From a checkpoint of a small transformer trained on Wikipedia: 12 layers.
Each number is 128 + 32 x the weight over its row's rms, rounded and kept within 0 to 255. Layers, rows and columns count from 0. Numbers have three digits each. The size before them is the row's rms in percent of the matrix's.

# layer 9 MLP up, 2560x640, rms 0.044, rows 1469-1641, columns 320-399
104:118149122079198094100071080134155162090148113119140123119164110188141086155093123192152130100114123177140116123119183099147161152069060177121205164108114103115080052162072173169112128122111141146119086115136193145153115130113100144101141101
100:060166113070101121104162117146143134148134122119174093118091085147182085138146153160066125153148145125114125122171108130102079116091106125144137176186124133082101097117124154087089118154146118132136127186183142149104110146110116146104123116
103:079127103108074135105142138164108170117154113117133110125109131123185092116181145176116080149184061134146121139104108126155196118096079123123148127190101124115144073195097098131123123177135067114124054161116055172175119175139167097128115129
105:191140168203108163145129117121145138141077142100138161171124123150125165157082119138088180094115158124122183174146156161157157088112133187130104080132170085135159057152151153103209178121134108088152103113080110148133119114158111138168168130
102:182096151111118117178140096090149115155148137129097116110119111146124101132152135115100102179116125098237103091151134121124183120143150117133168095111143079121157114131163108162190152109125166094164124134129176140105184106094103181140145163
100:121105139154074131115141128146107129142144049153142122104131162142151109150140194143085097121134153203139119151060130127174055125109076060148094105141119133139150143075130181192159140139123060146117141165104192121150085120161142108135103126
098:164164130146117079161078106135115141137131137150128167141107104129136128105104180107102175095105175206166097171085138130075115130021136106119104171117132119095144176115122106140147132118122122174155145114080127103123165128145083119167193067
101:068091120129156088088103147148124171115077134142177157171119124129135174178132116140167149082145105097083155091107144184150101081176155111049115119172140143141131162102154143142119116144073094087106107128113160148169155162147163126134198167
099:159145148113091089136162080171139100149111117160121143122174086154186157175156134160129110086158124105075167135109168089076139132109081123145162092145157136146133133125152154104123152178134182131111070120131106125155109129119119137168160178
097:095152123135082172158133094090084096206113159181144113138092153127170105127108122131203053069120135156102085139160154067099118134153099107168092148081131106098163133143136123126167109132127129164126091144101113088134163147161155068144083148
101:073106177139118154179175148148177162079124172125231118148099168122049108165123111123066136121161127146111102119169116095153080176139132103135124135076095092119093226109141136115140105048123096172110071140151084178135188148147135183153107109
101:132131185139098142099049126161137125133078130085086155090146167082098103085090135164190102106167106108131125185231104137072162072178160109123161116111139094161184097165184143173122105099158146116065199133133108128151145115085130225139122165
097:099153123126061133110110124133081172139136126119135179134153148181118089079142081161118079171105098079146111112124141115118064092115205200181149139117129193166037130156110160193070118113162086135085071107101107122113151127142148075170129148
101:057141108135119162132121108120080149165115093143144185123169177117175067115120180114145132114186126148104101108119115121150081110081100156149022167152105181174121085133110106130134152146124125165110136117135163128198111109128176052140166137
104:132152134142112157169146096101124135111080128087098088147103107144122130166152135038105173137147211096134124125089102174145151142101149170134128153054153125092073060099154166127121144136146134121199089118164100122171121122108191104091100139
098:129127138077087137133096107059130166148130094093175113144104063092142089126102176095145085147130111088113058066099056150086157157157156102104062044160134140097151110175142128128141132053122168142113119149092094142095117100094127155099117059
101:064048155052151106065126121097206098074087120166139090100113144138143150164118161158105081111133115096147138118107116143081077173152132201125116193127151143102161115111076136090164119114095145124097076129161093185129115158092157161099084088
096:151146201138152172130178085106136135144075161162134136122108137158163153130163155180110216164144138098148147108125156060166089048143144126082050168121104085071175176183132092173122087146100159087071161060172158174131138193169164106148120143
097:167086124120135176136126184103101117136125110105158140100082079119140096104123132147232128160089142109109165133156118085112246161114096118138111098170180136111134096147148124110122153148140151131160106138126104172099137156136206183136062131
100:145163117161129103098138092150096131097157129113120114189122118135148117083082185101086136117143121148138123163138120109136094121066135124153132153150119168131116126121131049108074088134089102118151065102090104139180168100118205135124126197
097:178140138132157173165077171155140115137034095140121102153130095145126144158122158133110074111092133190078151094149127061136139197179086057170129127124173143133145084106096107131133117165105111135148195149125101119155154135129123116113111122
095:092180173169140101143148093119103107136098142178151145173141105088127112184133137108097183116137132173122086093133121158091124144093125098135154062142167141081152132163085149119124121121134119130090180135131112151120127149115137118171155155
107:100154143106179115135110110170150138125137116091139083124115153105090112133132149172148163113120116169151148179110194136122112116144152116152112085099129113105127106164140160146157100097159110116113120137108075137137162115152167138095131119
096:136152153114132099128102124168121142156200094124165103189142109104137089131120104177094163123192107130117157115134128097117100136130116094101098090161080036152146110161156132165091162114076130113151061151094150144097092138124105111105109092
099:082105105097167134125075149120096136161134118124071111140070087119090132150053097141084096115062107117136137141104096141196124094073135133130126108156149091082097155172133168111117136125136127102182090199143097148156153124145128129067135154
100:098059080158160134102169162181135152105120124119187120127130121104146093140124150140179133120125066134119070108097175109109093126127144080079158120142123204135086117131100134125145136115217112108123116165152133210168117112185174158136100165
101:120187121102143162152089107190132115128175164121155097113120163203078135164106155152109097127107111120089104186182131153095120139079197086172120106117131098141137117199154113084143127150114167105161122085102169133127147153112072111130095138
103:112138134140112134098123161101191109131118115084193103173156123115143124115144113112111161169138136163075132087100131159083098131067103163169165141101142106130151165134119139133161123181126171138164148117157145127132142118175107125163143123
097:146000177101090149188097152136115126091107161080171150121063145115127161173131137104161093159134126057123140154172106166081123148136102163150169132177166110124177133143119155143136076177072114121137127130120158093137159130071115134200102127
103:144110110124104108158141093142137140142132145123082124105048090128025126139131122121134197108089123095177111094164147127130185134176145132130100153115120147158088145098214079219145110143150137116068074192132124120126165185130133118182131115
099:162143093168222141063135151150121117102216127134140146134207132114065136137086154069138156148156149133109202101158163129120163071139069135162077162121160108162131137095078092084139128131092149142185114129139143118141130098130171166154172132
101:189122105146081114191113056165135102158142158166118093128172114183169108067135116083169082151120163119117171108121143114096139147155123162064139155049163084171137073107132105127051132137157115123132102147122109142141117122147116134133157101
100:106135094093167121115143128120134162104118147139141126133147131157126121163127094094128060106088122114102103168103172102121130092134137101119139071148181080123150132134148139099134089118156126145095140226188083126181143149126090093089146115
102:095117178055080101102086131171166166101155150123086163128127125123137103147090136092082087077160143151096170128166155170189113140171152151086105093108127192129095157153143138172133145129105091100031105139158152128118123118124162108138128158
104:138092160127130094100145162092134149185131123155141124109081117104107068078139113094089100156091104162146180120128134164149090121104080120155164116162164183157136155149147079142129131084139091165161120128060156169086107094131177063194122136
097:060127126133121102130114167104143127136188106124133123197079100088107105129137110108155119091150123128103143153128112124119072033145092121094136110126133146066166099106172113116166124128163110089063098116085136168120072135062137113145104089
098:105184100139078141095081133154130108134131109166133115130157125096094106117138072125171065141068129155072164156145076127200149118114153137164080094133115096147104177148085159120106158122128130106152162072085104062165149123164132133109119158
101:141139063127112139075136117090115148054141155157173121121168095076063033125105133074100092110081095135150100084142139080139114136090201110096130100113151183135115136094112089126133119075130150146075158121114147162122133085139108086122123138
098:136139110142108150107156116097097111081121164101094125126140121123125141118123146086111131149144128154139170138115092129093141172141087110092134057174166115144109123155149158222120124087158125090182158165116244158200120141123146100139181162
104:131193136154153080122067079132134069137093105139091114136171132089121107092103106121107181080136089106127138125146184121146125133126164136098093102142139086080145126184096145163094145136157164094050077132087142127125212150182121103151160120
100:068122088096135125031143134101069075173128173060067120122119118135097093215117088090168164113103110122112115144129142084135186133101107175107151113111097084117145129151147150138132084122128159128125114131140145156123171103108140094108150141
098:130141154106178107065159139128179137156176145058106116173081099157055126182156121107096108150188138135156164109129108163143180081190085154121083088157118182175145186080110145115138158117183100118080116154130137138100110145079080138106085137
096:081117134159062064172118134079127130094132116104148112124152094179070141070147114116157130140138171067135165191124109106126111126124135128163224125158126121150149125106119150067148144114123145119210064208099143159131103149145105107165142101
098:121097104134143116079127112061137073152132119175169170121165133126128135087134070150104168153147140083125140087128113125152095061175154175123142132160135075136177102138150154087125171166167223094118147109111099110086098091098132060152110076
099:117097109124087144117049194109084127098121135137111162085062128158100150140080124177095127090132123115115135156122117113096138146110107139106109123092128133140142125136144168143107140097086152053165100133126078129150127177081119154108131167
095:196127176178207128104177052180161090149135170103107077137130099133173208131207156137115142116091075163112104099129092085128131167103073141043204042148135133114121134091128150113077109168153192163193099136164162139074109168050096107111133097
102:157044108129091176081142156075141157136141079076067208151098124159102087152154068155093143186086110087129144135109126081140189156122169128134076140106156174166050086101081171129064137148153080097171178110156168112150160118165121093068147109
095:109136110148167126138119146142141108129124131109129144139153139129092169169121096080114104195141194128173126158207150095073178208140168133164184114155160149126121088148097179135174124158107137200090157110108105154163160134077144106203151122
103:073140162124150126155101156164123129155101119148159151124101185164112154144148120152130106086096171170126167094108151136226177095122138152144116146126075117128127104135117153099076115104122134110131154131104105107137091089148094084162113134
104:128097148100134131137145106066097124103153138078073141187161080129124146130153157077080129189131162142134100100133156101170130088099123102131099159134121165153132132173097100079142123129133157162171167125097112071126080125125098106138188063
103:092070107117141104071124190147173112112139113154084087132164178162073100133130103144106057156112156160114145108101125107110167183116107172173141158171137106155111119143158136137154093137054115118102097118126082137119178143183065091102136150
100:191153093137167124099125119162137160169095132171127147157160136126112184192106188138200175131153128118198085140145132134138144113139117126126097121105121138093181115126088137212161121181114106115162145146138112153129120136127112098115157132
101:109115115087103152133155064134108118094138139121140145157115081124140109114091130109137129121108121146107125160176114117178127139166095120112135084123162131078184156123106191109141136140119059119114111128121223082145081107150163146178123176
104:127097115122117097127136111189150142169111071108147126181119124235098174125133158051106128122056161072116166175135137132163147097101073077103175120153082105215046177099129117160128124131130104142101157080156118095140084071144096117166130103
099:142133133147179111155096166160100130141115171123129161110112125060148162164145136112128129108182143132124169161157104166120071108101134148169129118165126193156149140130089161139135159128153104062181090119151159074118141140109084162103125115
102:097073151132111163131148142159105095137174115117169123148147129202115126081139101121129082166163104147151160085107145129145154191138109126123142118159120097090122090085130126145104069129174140138148141073121092158123175182178120166140107145
098:156117103149113121096170144116155217118080113079092093159127148133140153136116119143138198115095103128158132117125155130147174131076113191153099108105152140068117139145096178108100152107103105123139104136165086112132141088096118137066120166
096:161125106120150075114096104118142179187136111143147141131118164020117111075104124130138091088120153163133133104140054088157200127090114061152135111156119133172125130120110158143128121112217145166047131162185122088171116167141186139148124137
098:143107107078127106168174134097097227152075119166115146120098130082126052124135114115112102102126123112206115136169128110128161161131138154121116150130116109148150135148124078134118102109119104178155091152116128144139106097121124136127134124
102:159182089111164141143126085115111140120090141109140116141162160150152112122110139149149078148169078092148121122142158137126152120087137144094122131158115143141162097156099140107131126111131090162137138061096145163157169122119166130124104121
101:150071101167070105115092077104121157079120098088123101128123154107122070148140125123142078112148099174160169137101168079146162147058167121171154117098072111217117156086121067126129160093108170178131124154175121125138121134169131098124099137
102:161121153133143192079175137196161147127123101120151142126103115093169110109135126173187154137175108101074137162157090156136135156172107124121122182133085137096118154147134194119130156199089131091125149139079125124091108149096145148136100152
099:147167211143041089131079105077153208103154154145093109114135105122099173122141122135141142179101142131138091122152127098124151110152205100137106095132115157136110132145118120113088118074113054103143171098101079091082146109161131126176104095
100:156096140137137063165119117110074112138094103108110182060100100167136156134099134150162172119102129100134118146084126136134151194103130109130184159085119144205148093109124121142157148176142074143130185142154108116144111090141143104098171085
102:034156120119095072112062087181147122139150146080163100124175080158119123181080116102151107108101089142101143148133146089089126100172170085152051144116181127153107079151100126110126193191103157091132082095079155162119166116121145125151067098
099:130157113143140052111131130124076100107096145086189105113129108181073096164182124192134132099042109122108143115082111167098131115156139097161146081114152152138145101102095167125205186091129147084126095142138136121114121154133128185111179113
095:118120099111169088053164117073135134167108135132115104107094108095115120174117114075144112092129130082136147133128147156138121135109132126110134153091150132121168124134191072111086127156118122117080170126189115085143168118078131094138131098
101:121136116104093069122142113146126205134092091114191136070196144123105145157203110151141094141162133152109173163126065086127134195144124132151133096092191153126117126053097039114176131129094198139142096056157167123138157110175104159117072125
101:115104148130146069136146151208142171127137128116111055135093102160105111087164163195165122131162145086132104120153134137138111083140100106148138123080137142073144086104143174093105128127105159176126120155159125148115156076141108072126121162
099:121075122115159133072082111144129100129039137062122143134147129108151119093111121165160146143147133126109109158108104156069084160136137103147136103103070131154036058129109137111134172169124156167134144147179153127125145086143143142104145140
105:139136121147197146177149174105123188091230157115085048118169122093106180091046109182142134097088104143134078102160193163115114131172179163124125179129139127092118112144126174099159171085100063132130148093151153135127177096136162092152103080
101:155139111069135129094086135082156103113090143132111106163133106157097108166112190164125144127195088171155146151128106197199127108102108125152100103163120154141118152099165085069156124134130169159130135141151123145141098100134064156140215147
097:180132104153077109100111142136121102115083149152111122163095115118109136138163105200102134126152143134084164116108170157134137112105197179078132132141142101181091094125108168069158153183073129142085068113140142106091146121168149158129100109
107:085102116102125141105070089123155149059116131143130100138091150091128161115126088204125167116156132128123060146174140135150153189111123115119123114155123128154130190197113152126079113157128165163138153089102149145109082157066107183191136177
103:099189148133110116116170135112102136076160139178148101116147200158156097167050094079150131155185134137167141112121152124155137199156145120139120102175133148103070162156131149065134122138138164140160165137163137174124188053155118178089111131
100:136127111113088093064149106093154181179187104093114151142108081125124098149126095122127181107108120169137122176197037128108183109139104125133088147196182110119131128089132086193122133112094168134109169087190199133141052130103193121115096149
099:149141086118181120136173065084109173151107116180110136140131100053170121050100110153136114185108194076089114097110120104125110149119132156154116151152154114149117120119138180155143129127185113140150114129138089090119085134104108142156083117
099:130141129113082156121099133115112133098155142141153092151131153143137118076130066177146134170140160106135125098118168127134124116100088111149149108139125224130098123106077134146094163128142158111147131140099127130026067139177119132109094098
097:143105219156124158175152130081124092162100084070130160114097107122133119102127112174140167122124111107162158150112138151124100142144096115121146081153127068121141128093072120115138072069140122119126137095121162133117139112182056167105149125
104:091113103079157123163142080082114151149168109156159162179111101147148088123132147130091146165123117164059132089119168097101068105127157092140166120143116112150133142182090148151150117075105102142116122119134086151064150091098137165094141154
098:136119135088111098156126164136088115114130086116134121154157137105171134138068168108157158123132109063167086200125156116081122088156180122126181084068123082167133134097122074121146068157127144136131134207117149118137054133142148170125134127
102:114129158134144159063159142113143141082148093118140112098095132108128142095159129109140125140141112084089150114099150205087173058148139073110124163101087115082150138224126142153086161156194128109072081138110124112048136165163140120121104105
097:082086207098090162091125108138120108129115137167220114123203111131110209119112191131175174181109063144143063151124117102139117126146123126103147140143070109148109102113133215118137113114131074139114170127146131088096086147157154123146093139
110:136117138076122125111174072117127112148127060124092147132084184110183092139094151087159096054162097141084163111086143157107123157110112091170136085155088110118174124107120123200166128181129166104148151123119085124105093103121114089178137095
100:139194107140137168116170057130142146032155154101136149190090107142155115145149146130118136150131103137121106200144118150097153170208189131202126111095103129098198229126061086020124168127168178065093171132132164102134116078155154187123111123
099:120131099084114175097149138192065088113136123107165104173223145154147166106116137097142121149220107134078129085097128124167156113143139170108114149137090082162146061142064112135141146117125112165132131144203131118121154143157087135150141111
096:093138073114084068118107097111150134092098146133130059168137070117145077170112065062096169072144161171087055122136111124109072061131103129034095101093159168093130095153035156103179107104171119080119133117172141167107142097149138176141125203
100:134182123171129185100158168188114128047117148098111116124091148142120141106116079127135154104176089136087147147132125141050161115180118148117112106099159122153147111114155142132095111122119100135157168140184100092165123118137113114107096162
100:065181146157138154063121148105151061175144110135147147088123158155135117111128115036132109182156093159128144169112094122126194137148138073138051046121156148082165134099120115155086167131078146164027084117132104159127150136153144116132117109
109:127106117147082149120114152082099115120094132110064185080202165141113130130127137138157168142159137201112134154083127153131083143099112132088120100159154197207102038176084127170171139164139161155136146174158099191118125070113153157128154103
100:120125148165128157072139050170150139149190113103105137168152069141135173089076164090124144080133110136095111150114082065073097159113114093042080084137152199106132150164145143188121107188116140092112128099166115139135156083132155143082127088
100:159121195192042093172139119179154125157067145065109144181109148119092114123108117111129136117148113101094125126108125080076144152117078086169124148124106107172088112150120143165169156165090120084111116153089096111117113053136149138085111142
096:089136169102109141130119093129109064107174100130142115133128135206110106110134087144113161097114122086100175137126139106107170045133125142142128164102112109142133133160099146174104144083092173175146109035119171184109061163092134183189121134
105:166109162159128071122101106134077160100176128112132111137115194129103124174114189070141131078108087147136163096132131178117130132126154133135150124203120156124129135126176119192198057108054186091123152179134134149149095170104134149135176120
099:073131125091165119165112130126129098130096139110111074113176169171081093197122149128143121094186096151107142141139163152186142099117123117112154129165140108196080109192148155117126136158177123109149073161111150110112141091101134131119134130
101:125109091163099117151134078125104097134139153125097084041158097156114116132091113167128122137189110098059135151097126101141149124114108157161106090115163138116123082145097148159124148132076053115134073167119135119116109183096113197104174151
104:112156108145132126139136143072184098149107184106162128105194153181134094142119193095079135147156165127073105137182074094089127126134125133140159137105132130104191141200126178119165148098141113148115114132145118127125155053076175139187093092
097:195116121153104155113136159121091154108077112064116118132107189190070135086128129151103085108110131126166171089147106081119150092093071100166098151128144104131093150061077138150138160088101131076139115125122051138084157154137168132122151113
104:108104150122175148098067100135129142099134141142160143140085147149031116174139177083149140191130096098150109212143084167138133098102120106151118162179145161110128081150136121161184118100149116114110144110105113103144113132147121114084132038
103:149152143138093165115100171035165088174161122158116214131068097090162179141084163082094126160108115099204144124128148158159150135095127191110121088101183110113114114120127085130133097158138110142107189113107126108037091118172119169122050085
099:168158112123103131152107142176165131109168131147148106137110147122116133094159147110174124173127058067163167103159094139168138087130185109160164161145100152103155140155131125145072169133153105112113177128140156129129079119105066081140157089
102:119093069078112130103099074172168123125095137065079107163105150144140121073095124137178189143097124129088108136133108083120161136138158159160134107190169135121078102185098131154095136156109075139097181047144170133156159110084107094154172136
095:124110108088134062199032137139126136121126100150144071133127082184134126106075172125097112132104120164157143116126158090161137141166108126078117081121147133129124096111051137092107155075113127113151154153103128125112108068108145147125118176
102:128100078114128175088115132094117094140103129108123102143110108172143075128099103072187166171109097149062132146097072164165084111157126149145085122148130151125160121099136158112099085181097156154092157161152084087133138148097126127170141160
098:091110162180091091151101136202163140120118086069102110096142099117089168153142127140134136132167132175166177090158140150137094110133169155115097115140126158131080175107097174122094136125112136142139126071073080094131112075090161087111108125
103:091157103119163169143138162191125127119126135097175123110135079145170110127162061138157121171055075131144145128135137116159111092165177142105132133150145102148156161092101143143142134117161134116078144089154173152076131144182162115120099111
097:149129147126185125085195112103142133200116121134127087146126145130162133116157243125113171093180107141151141050176094107121096110083077163068104123117176131102189148083113133172100121130088140058118120128152158133139126124090201134123077145
100:046126124110133164066179131141115151136116117123213189133079115090181138059147110174143129115149137121139221172124106153191194126153144190164133115061131125169090137093121105118139123157088133215078118087131134137131135105111103152137092212
101:130130118144080161133144155143107144143140141154126155142160084158099135139115158082140115142138114136182145088109140093146142081074100134128123111106150118136078094173168115087145125148103147114149110101131149116047083199138135136024189148
101:164156128141084143170094125159113192186158137162174121098147184117115142060139120127171144138102157125096116179105160106168140054130126102172120151089158146147120183154181181109082106102130159121087130084102124138192102106180158132100100108
099:174137089059166130190126122158152134128146118081097105118094154128148066146124116206118071118151129083118111121162146082133089224135152037134123105200072145124184124116187117142115087126143111140181119102057184187157129086116139112139163094
104:161053126116140144153134156064076126128081132153067129142136166075128112083129161101180110151135156124062085155100130154113100125111186147095117122161155102143095159134134071066180124155120182161096112121189071143052136172093129049103166131
103:065129109110173141073152160115107089147118135154072131098102090108146129122147150135111123123133180067149183100151094162116106096157110142069147069100110218156111181112117169131091087130119100120109157108138118127160067137158093174115145129
101:075104094170123095102087099114087092173099113117109125094141115102121097141127106123139134111145157142166125147139179074071144142104130100108106121133133152127116129121140080145088139118105137131073138118129086122080085105111103138115163099
097:181105118105134140110140084108131148162153156115173086123137129137187118125139135148108126148170117109098114146043170107034083118133048113145153118179086146108120119117166061159126101130111104132139136187102096206112139150121192154146166184
100:130145101081093115114122149146104114119100099130109060121104195130132104113093100206079192093119115126167093102073146076153131133113138143087156143142099096097119127143072148181184115141143148086177148126129135084125054113104089123142129095
098:146138118151137046176142146112144123150118151132154111140118162108064191124095118138113136160137107122058107119126108106186175164082134100113104155064120105132149118111160161121086126166159083045126084072135166108092114057168123128080119107
103:112099127067085122123159134099109103121155131107067140089094113099137085147132151120118086092173130185136140151187154138117130117139080137140166067120142180100133078095125053109138119090121101164090088114104140107131163126136198158176106135
099:114152167132144124112138158141131138114107119141154144099088135117073106089129111113097128109191102140103166164179108112156059129170080114138138119107163129115148135148154183149179126085128127097122165203129070167170105089121133110168111129
100:111172115140105180139106093137167114176227182132158081087157123127115121141104095121136138130080120136139157159113103156164155123131129160111073116169123110150106184050124112153137120153052092083110120160133230139109100082218148133111088168
103:099075063132111156143133121136181066129108121161176078144167114101221127094110125090128140150096099047191088159123106111124115094114074189130135172161152132154128096112151149141094188133189127081138133119116150131220181158160169111111109120
100:185167100145105163142125091123060112145097175106164106111154147083138103098135155101140158111108179122153155095152096113172116108143103126160065109135139123176104119124121200111142145080167128072191154125126170129127159129108153106146122118
104:065122134122202097125113111142138106145149053070177126169153177160161141117109095127127151104109138120119119144120159197100081127072122097089150139121183128153154137149112146084120144148077106137081121137107137125126147061121119125143125098
101:122138094126153122132129130162153126139143096153108156137155155116103069067180180079119172138146070127161103117174106114151159169125108132136143065156113206105157114119148080154147183127151108109107137187127125105193147157101090137075126136
100:096103148131125118112089142092106133126093121113189138142143108127125161157109107123150151138172156037186122106113091123139137158116136059053129091164136109168134078068163083161137114063176126135071149115124134179125169128186114072122102151
101:150128158160114072078109100161166104123107151146147157167171153136094106129137155120112150132136133230138138132098164115092125139135064144131144088127115142135135106194139093186146098150076158117119118206136128169151167134103158118049145108
102:213079114166086140158155099127089144220155078138137109143117109125159120100132065116116083094084067152101131077112118142117110128209155127183105102123095066129199126133155082157098127141150154128122151081120077135096082128119157116117132099
105:159148114101158113155101134121203116076137112145122152162159082129096142112104106161118120150074186076159180139114095111145091091123154167085215102117116150095150067134162134133100116100089113148133066116171069114141142160167081101100060129
103:083141110196125118147185184075148098145136104116155148087012096081133131158131102143144173163147125165082158142154188158161099101102041090148104100116142198121140068122137112164149122175106083076112062081083196130099127094167079122116116175
098:186065134174122129113130110111100092122165177159165254166119160084174107111156168140133144155148108110145151136103116123143136189131140157147159123095111148141097100119109133137097155131119133114082149221128048108154187105127081102137130094
106:065116110149059142150149064110130146111104098132129173107103152053126124119111102089157117117128163146101100083075110141174149117188113132134131075151114167147091158172168095111100143174123087073144174103168152110121139116107153145056162164
101:124159135213120131099064168149135107117131117124125122069137110176092157113091139189133132171099103120030087165132089133118121056041160166065085123118128112171132087128150151090139166096153102179174160064172133160126125181129103181115111110
099:173176118124168115185112084139111151153169109146155142094078161118138094156144154138085094134137136074139152162117142152089073103109103104200100126077134126124169149093126221136123160059066161165173119113139053117100174157161068155148153114
099:108129122104130119097175096143107140169117110118220104149128175116143113032192119132209078118182124128176127145153144128149107137110102088131098138161130157144124149099101171121120157126128138115073149118099134182083097095161114148069087103
099:143098120133155118173146133114154105073126121133140133140163087106150136098063129173125124158159138123168132118127174101199172089082171126118124126107188173165141093167116118143209129066148139133073158108136110034145185160186153116101093102
092:148155148206137106181114088046092113151123141197098183143061130128142130120111082137080145143121108176103162127081134150161180186103111167091137124137132118124097132210148124180090163108169169057148116143119134126181150144107186132132086064
100:085144188150058100111115133124118113141155114122115077137167088139149156105099093097103136147116132168099095095088112071134129139140084181137121066135083132117149099108101117134141113125117100144098140166168119152172128142157186196109115200
097:130109163141150132129090128185166172150133152158091221202129165137123116089121157139121131075101154155161113111105130122120100152162094101100154165143107130167149106148139129124130181107076075142118140132108157137114111141075133107135172120
099:128123106152177087108143129136102134102110163141198068116132102072111131121088134096122080135120160129148097132126140121160151111162168132079120098122075118138095156165131163105172125165154140161145116167151142114066162061083103166150111093
102:229105102082060119166095114145223117136094098138167104091143165111137132138144126100175155100134110141125080142111109134118129116097109155132168123167079122064104125073132115135113169066107103112159142112109089137218151143088142100145126098
097:163127091148113092184133133106078132098112131158143105206090092133175128155152133094123144092129137139094135148118106173162106123145138140175127121214099100144144147109196195068067114129136160157097128127183087118149142163188158071122080081
099:162149186114139097085104077154118157127121150179081084170067094085104185104114110072111118139163148123142099086129106090133097147084149127118112103110125111214116176159133114118105128157100071185166164121117114142188157142129146097124167102
100:130167199122129142186114168176088128148138134066145133175105155160159127113089141139176053138130154155128087125072062116178155097112140180145162109096153100125066120078121138093095162133137172167110132102062130135193147201122073138158130130
101:080121093101153095130140156105115146094119148132142069097199107116128067158120079174079133141158136157133105154159136145148173081151069165093129100068135162179207139054131128098166149132118158141137098208161100128115126132136159090158100131
097:084103129130137145116088121139098130070109180138109152077151142123133098137124055098109147069195117148141178149126129121133167117160065081149139149149128138160140102073143089179092155155108115090152142141127168117070098169092089142182141104
098:118148119078142157174183141079114141151057079127108134105121173047117105089142145164162096171166161130089153138127158156142138106136194107174149134205102143140184194107119133122092172128082143102055124124119124101108102139138171129125165099
097:098147167146084169146092124105146152146136120146137199147123145128171161160141133069138083148067099144149174153146145108115093137105172086161098113153091205140175111111132093114184141138091199118115065113109059168137205121103127133157120152
105:132133125116135103122114153164191131119093179164120117122110086099182150138134116131136113143121157086151097186142139129086092109133075093103152095079125131147084134114111210187160162160099128128144148175102108124061061058082139177130173128
096:127118114162182079121108159127116119142142192201089076143100140135187210066152081126139129085146131076111122137138155163143125163140138146125146175130150132113143113161171079134146161112116116098109116147127120115137157142164107125105137120
104:169139082147171130060104197102101095180126110155141122162093097079113125185166102201107185094089136103178150096154104098084101134108165148185120100123109141112156132158140116154106084123165050164104072150136099143109119136100105105129141110
106:127089134128177116087096119103091109132115096093156122109149144170166155131086185138136092116080095094160149117179140173153132128131175142133164059147152085145151148155204110121131115103114156114118109114114132129127119134131118118167169188
101:124132083123105101138125111144163118070144105157102159100175135138120140090120149142088178112165125102169159084170091128162162072102156118137079197170138121131129108191142113095164124079113078062117117121166074102072184162091074155112161100
102:114066121148173116195119170155114186104098088185098138126109128147163101153154103136176111087114164098101144169063139126082110154092115136133118141144094144120116178179139112082152178114149113111138112109144092159105182141069103125117145130
105:138154082146088156113122143184172135155146160131083128128164115132130130107105075069157122169170117179185116111139061183131038102121065112120084146186156142181151195079078106076120050138135117115166144175119144117131119175111047159153130143
099:097136085188130144147108091170054134156127114057122093090135144121094138153176139098144143144108108124128141080132182210132117092099157137191104147113147121136111117071182081133108164115129138075080159111118117137092191168149148154076153202
105:132119091223157161145096094153069103141158128137120138103156054178170132187120155157146107150124214115084115141124089059077152141112146125127083117149173168123132111118129106116106112098116136194152121148097107157110135132108143182175169152
102:132150084134103121089167126112117100146088169130152095100081217147131136165076162112216152160070152107127160096107158072165174118082136096158144126128085103105130161130114128150146118092140170148156165169219110144113140080131047161154194120
099:151139106126125141104121169129092116171155128112107133179073063109110124149149110103146148145126118150114084174148118183133127116137131123157099117106169120096159154119087166113099110117179123136104192102092142133088101124121107143099107105
103:138098107095180149146117136111096104147108092123176171106170169092139167090095152126155133200137143157134085120111098086130124154117130103201133147161126137145112155150155132140177118154149121158170122116148122137183211108187107077082149144
097:096132144110158142136140076137106116104110068148105117154091142168168100107144105148155135098204141171126133062127125135144087130117112130137154171137130119104135080093090100167075107096095101121090126154140119162144130167112110127066106119
100:090172116134106186137108133150110140109165116148096155149140170109124099163088114128140127086135131140167152053115115112122109179121089092090082142087093119155119095090106109179137088104156136162178143084161130054121136110060170127106086134
100:090163129145147165134123096149071099102077153152123203195143120112176099153149096160151173158192144124106059152108209175151131101158109106121163152198154005155138125102126157167124097098097134124085149148127086126128140143114096139195055128
098:142096155163039178080128152174104155100121114136131135105096165123152131153203160076085076130064130120125144187051173200159123093105127135166052093137097124153122147114025161125075142103100040185104125137140122141103121133060121129112174124
095:121118076111120123100191151152096132087144141093108130149131092214248141121101100096135122126080149158127118119116141139149101066108130081165081154098063149171095123121125096125112160125160112093146112104116106173102137145121187110164172130
097:133158165099135124120109165098173071131166123117160070176173165131103068169124143124120127147128196177138184172147161116109167150174167114128157090090168170120076112161201051107159187190143107147162118139139127110115143145140091165129069128
105:121101065116138111138120074109117115121117132111092062107082170163131164145120104140086120116112094153152095090101078105163129153126126144101102110192123128127108146190150111120142134116139152105095128094176192144114127121122109092107124104
101:151113137113141147076176149119127125165046090070146119120117109143151114105160129166073104124078134094094145119110144167206083167100056109132150137140135130127039149153114099103163110163131154153156149107133156115111117083119111135165084158
104:121074108082158143101116140118131158118171082111163100105146068152184172149176085055122161107176149164071173107099127058152134140109142103118127104101107133054117078088101161136152157083098135073116106111093145105097117119124113155058181162
100:134157155157140143156130159094124121116128116125072109130099088103062160069098138188124128078175147159134070171105135131113060153129181228170160139084066095113149135124171104104118088062131140130109088126144196180123080153133113094102167123
100:180104121097132119140159156131141127146077131083125167072096085066120082108154075144126132096103104069124138125082138131068108145164041124129112158156120149192115164124126124140140097146192169133152120108172126137169152109071098094130117110
100:073152152085121126109111117148066122109103115104131110096113145150074155113111056092174188198100123155193109163168100123101112105106140203146110138110144066135098155160201134163123175133082172152121114085137182153166150156053127075147138158
100:089106105101132098141084112152118152114145117111133078137148094089106168112182155156140160132187139167152138157080169156135162098111129134128053057056097219171140112158129169096085100071137072187119111105165075126135137113190146081090077085
099:143100118120200209167132103110132138151073118141080142140078102072123098114200149132106174108148090127113141159149117146152163063159144145107074099169095066100143140114137167110206152114139135139129123139160134118174078147078131061110147089